{
  "num_hidden_layers": 16,
  "hidden_size": 512,
  "num_attention_heads": 4,
  "num_key_value_heads": 1,
  "head_dim": 128,
  "intermediate_size": 1728,
  "vocab_size": 16384,
  "hidden_act": "swiglu",
  "norm": "rmsnorm",
  "norm_place": "pre",
  "norm_eps": 1e-06,
  "positions": "rope",
  "rope_theta": 40700.0,
  "rope_fraction": 1.0,
  "qk_norm": true,
  "attn_scale": 0.0936,
  "bias": "none",
  "tie_word_embeddings": "early",
  "parallel_block": false,
  "extras": ["some layers without positions", "short convolutions", "capped logits"],
  "init": "uniform",
  "init_std_qkv": 0.0294,
  "init_std_o": 0.0,
  "init_std_up": 0.0294,
  "init_std_down": 0.0,
  "optimizer": "adamw",
  "learning_rate": 0.00108,
  "beta1": 0.9,
  "beta2": 0.98,
  "weight_decay": 0.12,
  "lr_head": 0.00846,
  "warmup_steps": 211,
  "schedule": "wsd",
  "decay_fraction": 0.808,
  "decay_shape": "pow",
  "final_lr_fraction": 0.05,
  "batch_tokens": [65536, 131072, 262144],
  "max_seq_len": 2048,
  "doc_mask": true,
  "train_tokens": 1038000000,
  "max_steps": 6748,
  "dataset": "wikipedia_en"
}
Each number is 128 + 24 x the weight over its row's rms, rounded and kept within 0 to 255. Layers, rows and columns count from 0. Numbers have three digits each. The size before them is the row's rms in percent of the matrix's.

# layer 3 MLP gate, 1728x512, rms 0.0541, rows 392-408, columns 0-127
102:159147112112148124108111128110147131112158169134135093135115157103128131131151104105132095111159114145140121114104134147155107160135121112135122130084119138116138110106156113120123086117123144140132122123099133151121114118123144116136143121125121147137159166112117151114142166119136131136136148130109141156139126117146111094125139104132122118165148156080123124142159100148154127046198
100:114125129144141107135099123196120147095094094123147135127095142097078130110157100116148174119098118136155172096138105117139126135107150105101087087117096117136110104083100143099164127157175152186159153113128143149142115135117109145104116116170111105136119125103107148126134139128145154184147093121102143132164135116136102138132156178136100117108125126150111164137092129152147141114111
092:071166133140165132101122109156139123116122101117134139085150140144155119100141123167132120150132078131103154168173159134125114115119168134146168137114129195106135128121133131120128114174101152122112154142146162108114137178146079187135181153129108118149130121131127178118104131141141133129122130168105144085153120121161121143144088137089105105129165126144135094081119125134094160143137
099:139101102126124109128133178189139140114164105122134128141177111151160121121124109163145107130138094110128136139127166155088082150151111137147121086149137145155136139094112109123103056142131116162117136125122150065132120167148149123112126137072132120139150133176121128131169161108199116125110151138125131151142097158097132167123100133129155108137124117100144107142156142124089177111094
100:093114138119124135165160110153176134115155108162164120121088097132168143136119134169088107129134117137138100140142097117116115104121149128149108110112128127094094144081104148127096119188079113161144133110134129099151151132074126135144127138117110079170164113145145156111189206102134136163077082152111131160112144109178080137153159103152134139118126099111126147085138154157074101104154
099:172149158187144127146084148090144123114126137137086128095141142137106116137131096142125129144102126111162128115114066097133120138129097134155101101148119155053159161111100118097168175122121123091101112098146110150125083088178101181159083104102118137149137141134129161135089160118192164134053143144132121092127156131147107111105114120114134093140121139115111133125155146127057137094127
096:120117070140145109149116133135113138074109104176108134149163130156116097104093110125110105151138124126101172149178116118112108130161107152054086137128108142081138142165090135153110140104176146129139127134146150085124147132134134143132139153144128096117124150162141169153146137130163160100112152075106103118107094136128157161150157171151158134137112139115108113117145155142103123121136
104:097156110114131103125153121144146130106125159115141133166146070145115129145099116117105151134111095118111108120089130094139132155165085098114171119101147130168141128106174056144094099171140081136076137112141132143127111103111163118166117139097116137141128141129154168117119112110102138145127090130138112148161138141132113154097117125129134160123110117111103112114135089119136101136146
100:101153097133118066081140110190115164120140124165148141088143123150138161139154111135130126140148135156104108097072135110111131162131138127112124106128167113140159155082139125129125142091131087131110133109165121151082124156113117120147109118134126150111120154158120160136145098156183146111155140166128133121126112115126088086126104105088123127113113145117142109134129089120119116112142
104:151111104134161129170113138140120133094132178112128112141143133136080107149150107126101143147078155152116112125045109149162126115107136129151133112099132111120096178106148175130143115118146100100085118123089180187087122086128141154155093149131139152124161159116119180133150107158153125144125123104118118100114157118131135135132144097151141101119141120131125134139119073141123123135162
098:131146108123121162153123100148131146160115144170113121165106110143135127113116142144147115139179093146148144076145141116155120113128179138127171134164094115115077121148090131133117128108121151101139156121140104083110140146118151127168127146141087111149120128146165127147121127126120139130095072181121077137113144133141070153095089107146107150123107160147156134112119106121113199129126
098:128131106165127125098111147116114102124132117142134116144150135159127138118119155153160138152185146095105151131119070125106119094125121130132140127149094153148103158113111095110130125106135132144117181117169157147137122152097099163116154148125140108139118100167170148095147142116152143141140129100163143126104084082110144092161129105107124138154148111103068130148151071126151152102161
097:097182066139146170155125121130152123131109130160149148127123112107130139089114125123133094106141141160145112139113118131139116115147081143116121139133090144089116114122148102128127098090174104110130126112119115151123115183130127120171097133107087119111162115124160150141110075154133147125137097111097127146150101123155093162089169181107098201132126096121130114170129113128130138103119
092:109143142124142110154108146138118088157120161115130178113167121136108155141108133095164120126115122113125138127122141123134145131129147118134150139121111198134119173085139110133156160133105132151091149131141143142146137149158114143121090069101093156085140119118144154132109104143150110129154117118129124145086113150120106098103143145122119108130156103089128088131097145189090135094109
098:114084172163126147120128128107109146153128158124157090093089153105106137119112072142120117143138123124142171125102110143111119175119114099128081113127122123103157159083157109129129110155119112112126142118104171166153112096134134132124172136146131129126123154122140130088164095112112100151159160136151134161105118157147151103115095143103109181115099152146134140125107135137159164114127
102:135132131160149137111148083149141151172146076153090130127126110106110129096132125115120163119132110118147158120122159146118127096118154117111153131096136111139159106143140161158127089134102150103092141109127105144071133108130146121151127131109118157112119143120138126100157133142172127121122101104144123143135168138154133109140114134126117090155148142092133131146153140138130102084124
088:133164148122144109130149116134167144132148141113190112135156122115133091143151151151134168138113124110152116151143162129135135116166129137099145142152157138165115108131143136085138128127141160122065151143081114150103163103102127066122146134101142142157124130162125159133145124121134145153171109106098118124111083160152164117172090154140151128110107159131129125145121174105142131123141
# layer 3 MLP up, 1728x512, rms 0.0544, rows 392-408, columns 0-127
102:101150113132100162113066105142140120112135140102143131121149117151107141138121136134156130085168123098117151164080120133152156121097187153123086135133153146098136135131110154140130126085095111162100163131149160124144112123172142120139097110133122103169090095110099166137098118181118162071113128142138153133115092154132111107147140110095144140133149125142132146101107119121127092132139
107:121150105111099146156155145131149097130152116106086122113127133182140078122105115128124109108145157111135111130128132127145132130158152113134136176129144162117135124114134122126119142112076133144111132135137117105150117133147083120161119149109121126154136116192149156109124110068100114116076122160109122138111072119148204167156104130101121141103169126146156141126051105102136124162152
099:139097111121090112150194132100138122127120161176131164111108140167086155119118124143164115135131111139092153109138133144138129134133109113157107138154160159138125117086149166156125095137114110153125129127133113080120067114070144136127058104154136134112134064154134123157161140107110155129101155101131127141117120088127114189094127176135129145124099113135109124131130097158130130127105
096:132107130100127142118148113147122118120184146137140153113105142150137136084134134132120144140161144102095143127184159086124095110137106120167152119132134106143091123166136133119110163124120087142176112153129124161100089152140136186126099108132148161150136164160090122160165129098132112140134139132141136118130132135093110102085071134090123096124083110105118116153137120152131134152108
098:112118139179114071122114171134129128170153145132122078129111136140120132093161132145117127143168160088142158099169173145158130133100134112144141135123120147160128164185150099131098141110152186145134092134111101119134075163162104140151114104098123114154105120133144120129154135092117128180151154118161135126098143158131120142152101151124156130142139124117127144128141126109089149092131
101:107124119143144116088142118099146136157185128094094077141124103164150174154066108121156136146122126152115160153119187053115144116100102122121116135126171155114148091093123143127167125162095114157121099121154078136114105095140133087139142135139117143090102120105111138103159115163158126107108144131101100131098130115137107113133141165132160148145138159125100090066126165136072126131126
095:131137105094109113131051129137137125120141128151168119160061117157120096113119106166134137120147144136124144084096159110089145144156155131094180134143124111124132109109159141140113127148078135105140171128143128104161110119164099149138135139098137133109129148123122095138124114108104127150155151136146122114130141156132106125179100126113183109099130132175122116159106136149114146103170
103:145119162094155094131128118132127106119120173114110180137181137098117090133117140166089113104103131108115127107115107154137075088169148124147138154128134123151114139100126141168164131136135139124105097135141132094120139107150100119124144085122104144101154104144131131118123177148162104148081125132110159174098161115146123165121179105193177092123133153169128102109122155105120141089149
102:109138115160117122120111158116137128117133087107169145080131150188129164117098123133161115096136136151123147133140096151139103112132104104113167129200136156139115130145121104109119149097140134103141120137146155142132120122176147132151150129128142152124135103111101143117156151146120104105173128136120148112143130104125136087145121124087139138171095120142125085098171124115100144105085
104:112119120144126105155131076141152148100109137164114145176138112114116136105143117129142160138089135166147161140132138086092122114142131116174071100087160163109102126137171135153085140132137109100162126119133133108151129130151147147134117124104117126152127161101120120136115151102120140163144161083122138108112090101087117083129101141135162144102104093108065082149144151147154102096168
100:128130153131153129126144080161094141114115123145100133122105138102119141137129115120106093129130141096110095132123144112149180135099148145108158167164087125101120179131100109119172134155138106114125098119161130171095169116152079110109167095109127130076138204118173146093143114160075112117133191121130113084139121105130113147153131092099102121109105105091155150133113126115131116068129
099:088132101145134137149157131141154154105121201080092130086151107111146103121088129135125114123146125168095108147123131107147143137111100111162123117132166117118128104130179114124128148124110079132135144121118138097099150100117139126140128153142129112169111103153118137130091096083170131166077130123135117156095153125166114181101142120181151126107119132145072093107111117133139127132137
095:111124133114123134115132164147112149141104150122098131132146133128086136123095106068119077120104114153101141103143198109178134130166086138101132145152146100159112126148099104090113123153119165123121165122114176132167131120151121125077120138111138123159151090134120134136130118113130122130123163099106149157132148153151168143122146142148113109116145109136175112128117176109106149098081
097:183155087127098089112165090156140119080100112091148142087150181152174165147134087148136133088084129134113134143143124100126127081133124065109134150098141150170119144146099135136131099127101156164153112129109165124116081168140139110117165113163097136121143167150109155129128130135111129122108120123099154149123142121121094109142165100160103133143123130123130109119134116125102107106134
106:084118114128124101104120123180139120136096144114079161104119108165161127149121133117145171128166141142193109102153110142136122128102126131164158123127125114121086134130117147134136132108125136160172095131140140122094096164117073117138097124083106198153121142149157118144143147128136148107142161124116123076194173122108128095123137105134141087148118104079147110119153122146117100095145
100:157148135139128159156123127131130113137108089105128129144136113116124089147131146119179103129114114142104135146124105120133086120128104145111137151128143116121133131119156114115122124159144156138145108120156086144132161121100094076148099114106134139115132126147112154107143113150099142109147161086137092109102119097136167120159116126087141179136139143090074109130138103110140139163087
090:147179141122121132154121144136112149181090137132127143167142200122144156148142148131116117134141115120110113131122131125112128115108138153098089087109120132194123133102111134161137113123155130100111098130098148155149128118149143153180108125137109089148138123131133115123104124153079164150139082135130140149157119133117085107100105107141094152121113140134133136119134151154122129092226
# layer 3 MLP down (transposed), 1728x512, rms 0.0543, rows 392-408, columns 0-127
103:117156085116121127157121099145132154117151134135121145118146130138122139099129158088123131132148112140176135151123116169123099118109118068133167096110139096129088075127142115112135124119111139128083131255101133135160108114138115159090113119146152122123109143129095112105101125107151126134119122115110145125138055147132134120106129136149128132127111113143119101134158140138119142147155
101:155150162115107159121158139148107139125123143131146120168154125137129147128133138134062125131135142141119108131118154160128122142141115154145140142165183139124170090134093122143116140154133105116120126089127155147098139159119148128122135140168141118154108125106134137099107168135191094096116123135117114139092125105127150145120137083130172106144153110149145101142112157104149145139128
098:108105152128169144152165071139147116117160167111161120117123093138154110145149141126094152104123140174141125144119093176164114100121148168127108136105118098165148120111153137125119134125167112123128126092075099092174105121099128086109111096139118123144127105101129183122143111130096130117139148166123102143131097114131100130087159158114106107119103135109094130104101156125106121123079
096:171116106132130146126124143112115122149144141139187141165128114110164122129098166133156135145092114151105176115100101190131129128132135125110135152127132140114077123167119163150095148148107129082123092094114139173077155130127129128173148153135130123163164141156141124141125111121131186139103129171162105130156142136128138121131117143142146125117126155136135166153175142147175128097131
098:103149130132139113123144142141100111130147106180144132174178126084159142105111141112132150175153129106136113123139133134090137150092121107108115192140101141145162140125106133146093128169148078181138135139098137114146121111143132137129127148137136174123160097156135113099142125209111087136159124134102132148114112098128116127111143139084126131126118137094121116133093098115146123143128
101:117128119162114160112112155127166159156133112116142168136104090144163112153079102121128142113108118151114124126204172166116118111109124137105124080124095168147173125129125172158109103135128100136103159074153133128117183129130146110120140152134118119159124142146087134114106097133109113145108173123157114098139123151111134157160144128125090127146137131134112128117136172139161112102128
096:138151135125105110133103113134118117120114094118138090176120161134112137132136131143121134141151164132117113139114077096133107114137167148142142128107094069121109160159132148126157142120078167132104080054134152125132118072146155099117132083146129102132136138097146125100156118104119083150118128169136188115108142106119094122127144129132101126162118114093108102138120120111099124137138
103:133093082157100126112114133125110140157132122097125152168120096122133161146130119113152153127117136186135167108114136110137150092106102173168129116153134098122134149171127172092119130132086130120113186095143114103137161152157085127113107118131157111126180134098113113143069117113129105143115114140172123101114145071148099113138100164127102107156096125137174092122178135140134106147084
101:136118188160133094142132128176112153118130076168143133069131125120132103120082132124111128144120148121133136103121121131093133140130107112151104119089147108170114135126156113151145104135156094089096132063133114147107134064125160139119160103106127132124095108139133125117133117163132091118143087154119160109074127135104139141158109145131120091107118107125088153139117110148154157127123
105:114082107146160122141138128148150142125113113103124131143103117145129077146124150109103126160141114193140098114147165172119147128107142111190143112125114100098117108157142181138149066098091154125062121077130120148117112129083164106126120092113136135137123150147132115132137068120103172091123151123110120141076105115095138150089103126121164116171139152125117140138147115135086107130194
100:137123097113150101121157096122167175136111119098134153125153140105137097155117151102082126127141146144152138145137122136165109103088108104118101120144110101115150136117114089153138111114101108107120114083102106078122117140135141089160100120130088156103179138141129136137126112136117129126110149191117114143126108135119109113080107133093092128130107109131093107158155091163121161107120
099:109120149095172131129114137160169146147121123141141147162170112104149112146098113139121142135147183118154114119085170133194096128114139122119076133141107132137113090151130116154157123145145131130150123177113133068148143128101157157153100141125121117158119117134169146132145124125117161126094154138142097122098102112170147141177165098120141131121133093125105113089134142121124104196075
098:132167147133108137149140173130141145089159143099111131144128128140130124113138114163130115149105128130153129148117115106106154101108099157143152140128123110157115117138144092106148168149124166171153115187139157109132112127161094083144118156131135113177117132140133143083155161086116108123124123159116163166143121136135114144064114141088125125122113125140165147126106067134116129129110
093:143122138124153181094120136160129169127148125123117115144103081160158112102165121142094142133152110106118096125103091167134116145136114114133123097120099104127129143182102128130087110142148090127097140163130118096146140102109094098156107134123155105125141215153133111166140148096125145140144115151138118080130131131119123128162106124158145153123141112142153167164146125143138123118110
102:094129078159135130109174105118175153160154146117132080109152091123077124129114109123120128087148143176159150129128105162133124124124131161153117144109114128113136140140150138120081104120140125156112104071131108111125130142123092096164120106069133146149110110116088179114172054098084123155104168172126114152093130122136128136108132117106158121139133121130141147186140149107120117108076
099:175161106142130088109099132128133119158113140095132135168116115146103133135085171117123148119104157180130116090093121144124137101065147112143133138094129126120116124088122107125149126144115117159153108169146138114195146119080110138101145141153130126133117097125109125130139166150145123148142147121113142115136181106123138150132111138128126154106093118106086157123096125137153144133140
088:105128088168150114117116105121130170121164142119111152133155119120116117093111102171154164112127159172153112164139115164149113153140130160142126114126099098144137129154105094117116142150141112132126154109129141085080161157086123115132126097123134144109123113160136151132107083152154123127124147116118129159137118097104155105123087129109203123142150134131089189131113116110151152155106